Part of a small language model's weights: 6 heads of 32.
Each number is 500 + 50 x the weight over the matrix's rms, rounded and kept within 0 to 999. Layers, rows and columns count from 0. Numbers have three digits each.

# layer 2 MLP up, 768x192, rms 0.0598, rows 713-727, columns 0-95
430457506544420431381489532501454480548565461503488468516451471536514529520488489377503460497481529533417460540428547494441460508590514520498467454509472545492527502482445492576458472549417508474533544570457507476461488500525521487637546493475490492435518447424516504528502544463492512522
497427504471585487574480444490488516473478596519458520520491495569504468479511560544505518406487464477509521471561499458625430492472509534429462461400502585454532484509473499554472528528505474497409469418525420512584542573498541431516532498432446432516505492426492484497490489403367469483
524474506464522564473543590430478488494518454606540459524493450471549524492517526506524458526467525529476443483513492491449487519409564461477585567480462514465486481441535492498459479571557516490477526466377482440505485534490529488630544535497484488535504547497457473517519514493540478502
567441483531581538607447573507536540468534477562480495507465532528515442452527580504428436421381410532543552513500526462459539400508503495528514494532522551540554456497489489536497426489506520481484487528431493509539419415458558471610604544506566435512402558456517474525521589471421505469
508567560500519522510470510415488532501544495619492535486441439550516385519455461499479552512481337524459516540529539433531541581454548443500538427533489522585427504523464523485529511607558442526507515464588511587540594531496619594658605528457523499442456490478461485481568515462512550461
548520480578487625437470520457563461498548476497522443479568486509625550457551585456556485495579433430494536522577493568359565474550517488567537456523531500532484432488479561506480477515396525512481559510459451533544484521464560447555634495522459442429468522411603533481384421515427535424
553593529523493479486513477433590482428485521548496552448542507430460511374456414519496453542446515508468464474458552504510485520523521520580470422461515535432471475443492458559443466534554523463490449427451516615475423569548510502466447541589479407490534567554503531416469496476505478453
439499522442482430440511540432404511348523410531468371601495499470501485440538518500527515497420535571538559447569559531622552526476527522465537552434474485494493593489451469645490624538469438501465427474475534463477407510467527433374481500552580542529486498498550510491631448584503434551
435513515448457535546488465493572502566503447566420467527471526487424470551497585471539495518431583495477625536468520443605590471566454441512410455430485533537574543382493476536503508423426479405582454412506529600517502529558464495505489408452462541516481478512497456441462510440461535512
368583565502424633552382588544517476576467608716510557499555378556603489537445633440485535518556462506454478527375424581590537552384577527619487571564496449590405462620474510519450490506470517495436648532510500491492535471601503496530583445412595411448482421360514354499587460571515538525
415631635535453556522544457542444482546591502493445548516384501519499477542521420535519536544467667430606525496445475524494584480520403481498479515590537531475456375477401463516435436532515435565411515427593608447523468492520465609542513485544636565529336512468478530392533473468577527561
472547515479441511501509553500545544542517561431474477495555477536495430437437442565463449469477439567545519442532427392465512455452506597466482460538469578581446486533560499526595543492550418405504392511477578435610557512504518469463532569524474500454580503552529469479455528509534524560
484530572434395508468540486472481539533526456473509495505566465461475511502473557587486459503481562611430527552487477404432508474521479511505506478501445538451483462444488504508548531489489427532414429553442554537523557440505511538485551564415491501479508522456510505463529600484473481396
519478621478492517411469521520521447482457543544488518587521492572485550436465487517534449493494489519479531552523536498480533563455502450488453555543541550525538558484454553494501573434465450466467512531461592536516570527493440513514470471424411538430554559494520540490547514442436509461
488558494502525518511446522481461500479566504585509446521442431566434434418513601448538451553497536515454477541581454475525596515457475407533531485527488487485459458538515501544578443499478633467499546550545493450530546441404487610604565473429522501519399543377541422498482511450558495443
# layer 2 MLP down (transposed), 768x192, rms 0.0599, rows 713-726, columns 0-95
611537509485518559537538528513531515509516518482554482521515465468486472502517594564486477572533469496529485491597501528546492516467388512530503483498571512482455517431571482423542549489512538502502467431511419537558530522457448539448463494491528565481457530493557449472525573573520454515
515597528526465461454450542487438493475484422547539497454472442459490514509512482429437517524509483504541398575436531536394529461530475527497487543608447382417450435463534494483498526490512505533536514500448505469449448418508389528507531477597582566468466514564482499463527548533627497510
520571451487496485555523531496533501495478526382489496535500503538529475522447419521505601491560453510477556510567489509547543485563491509569485434520475531559536498567503577505533560474422500517564580474614458454544505487452485519458475502552544491503442502520533435537545560546455509505
460472590531525479396499426449449513492515568512495450473482434522454524482500563516597482480537540438433484491475562536521471572396468602495512475472491432426441564493475479500381521450516472475432534525539472521430540576475484564527418443516454564496513411475456503484496415519448475504
519529509451494501515510559585440474538487528460469511538475539405596502465507538451487468547550538535523552539466534491636432472485573599505484506527506381432500493591482593516665506531444433485459513388546528473476521455559557521509470532521472538417425559506511508571569449561464546546
463547554595614514500456540429495462564657455454546579416507522428586587528607579595548471559548523510481475483573554504472462480527510460528483568445471461502514522474487554488544580471375506564522543494457450545483517498481518566537578551424534532503430538517515540556521452475456499441
444448498503482563506536459609480494602450441458479552627441471528603474548526620563570463524552503469508519505569436442497539452465490519478455517507455464544483472551508570496561489482465472507469563532539559395528558465442479478548605554484567612473519484488534536483524603587512466510
468460532473508517529504427561544473575457589440513554457461547466349504611441483550496524498482439434465476486435496427506468493513475459484517446532545510521511432427581532429480453474594586506586512471495529525523574525566369517573537474510464512487489512509466482488426499443555445410
510487457425465506437570409542459496535573453515463492547591526437572494395442509520537511474512436481435532574549457431511494440422538468503459444442512504471500527428582468573606377468539482497530525365537452546521519559462467480524541517416448515534483432516641433524480496580477509538
558374506547529422535369542541467452389488452603410539622560440426546496574428471546490504460543548542412481612432530509517618417596495587664447521517517530452503474553475501510534558509439447518560598466485552452502514450502584536432688398514635398460312459400577434503482408643522505566
450590434520459430549422465496470464510506477449494522632460508519553508520499496529443629471505540484595474481483452563490532526406463514447478416611518500458481471435510413487561356600530544481503541468493500443570565546516515529526568532511609456403483542506426373531531507503545490533
553487490435433470522410514518486430434487486487570498530531495528528559534503457452458571492513523516437431425518495495571611493478545509588436446514466552532547494400461497556432560460488514507549464472501558500569488540487457500468524554475515511511640498496572513445466524497465534544
423527406546560516534548547471520507447477496512450571474470563584530487450471475391522559559538464458530481425537526550468510598573515466481490543476434465557474498583510477536450471552491545507525536460509416438417450545426528430559477481570527519488458476521493542601438406493496618595
548552520489456494506542432459537488531440505500561437452435469598570504566563479535466523479557578484554502429425440473566477428537538468516553458482400541545525548560577441513563471496528451560552537526548472442468502513488506465443430456406506539518480500535441501557485510536519475550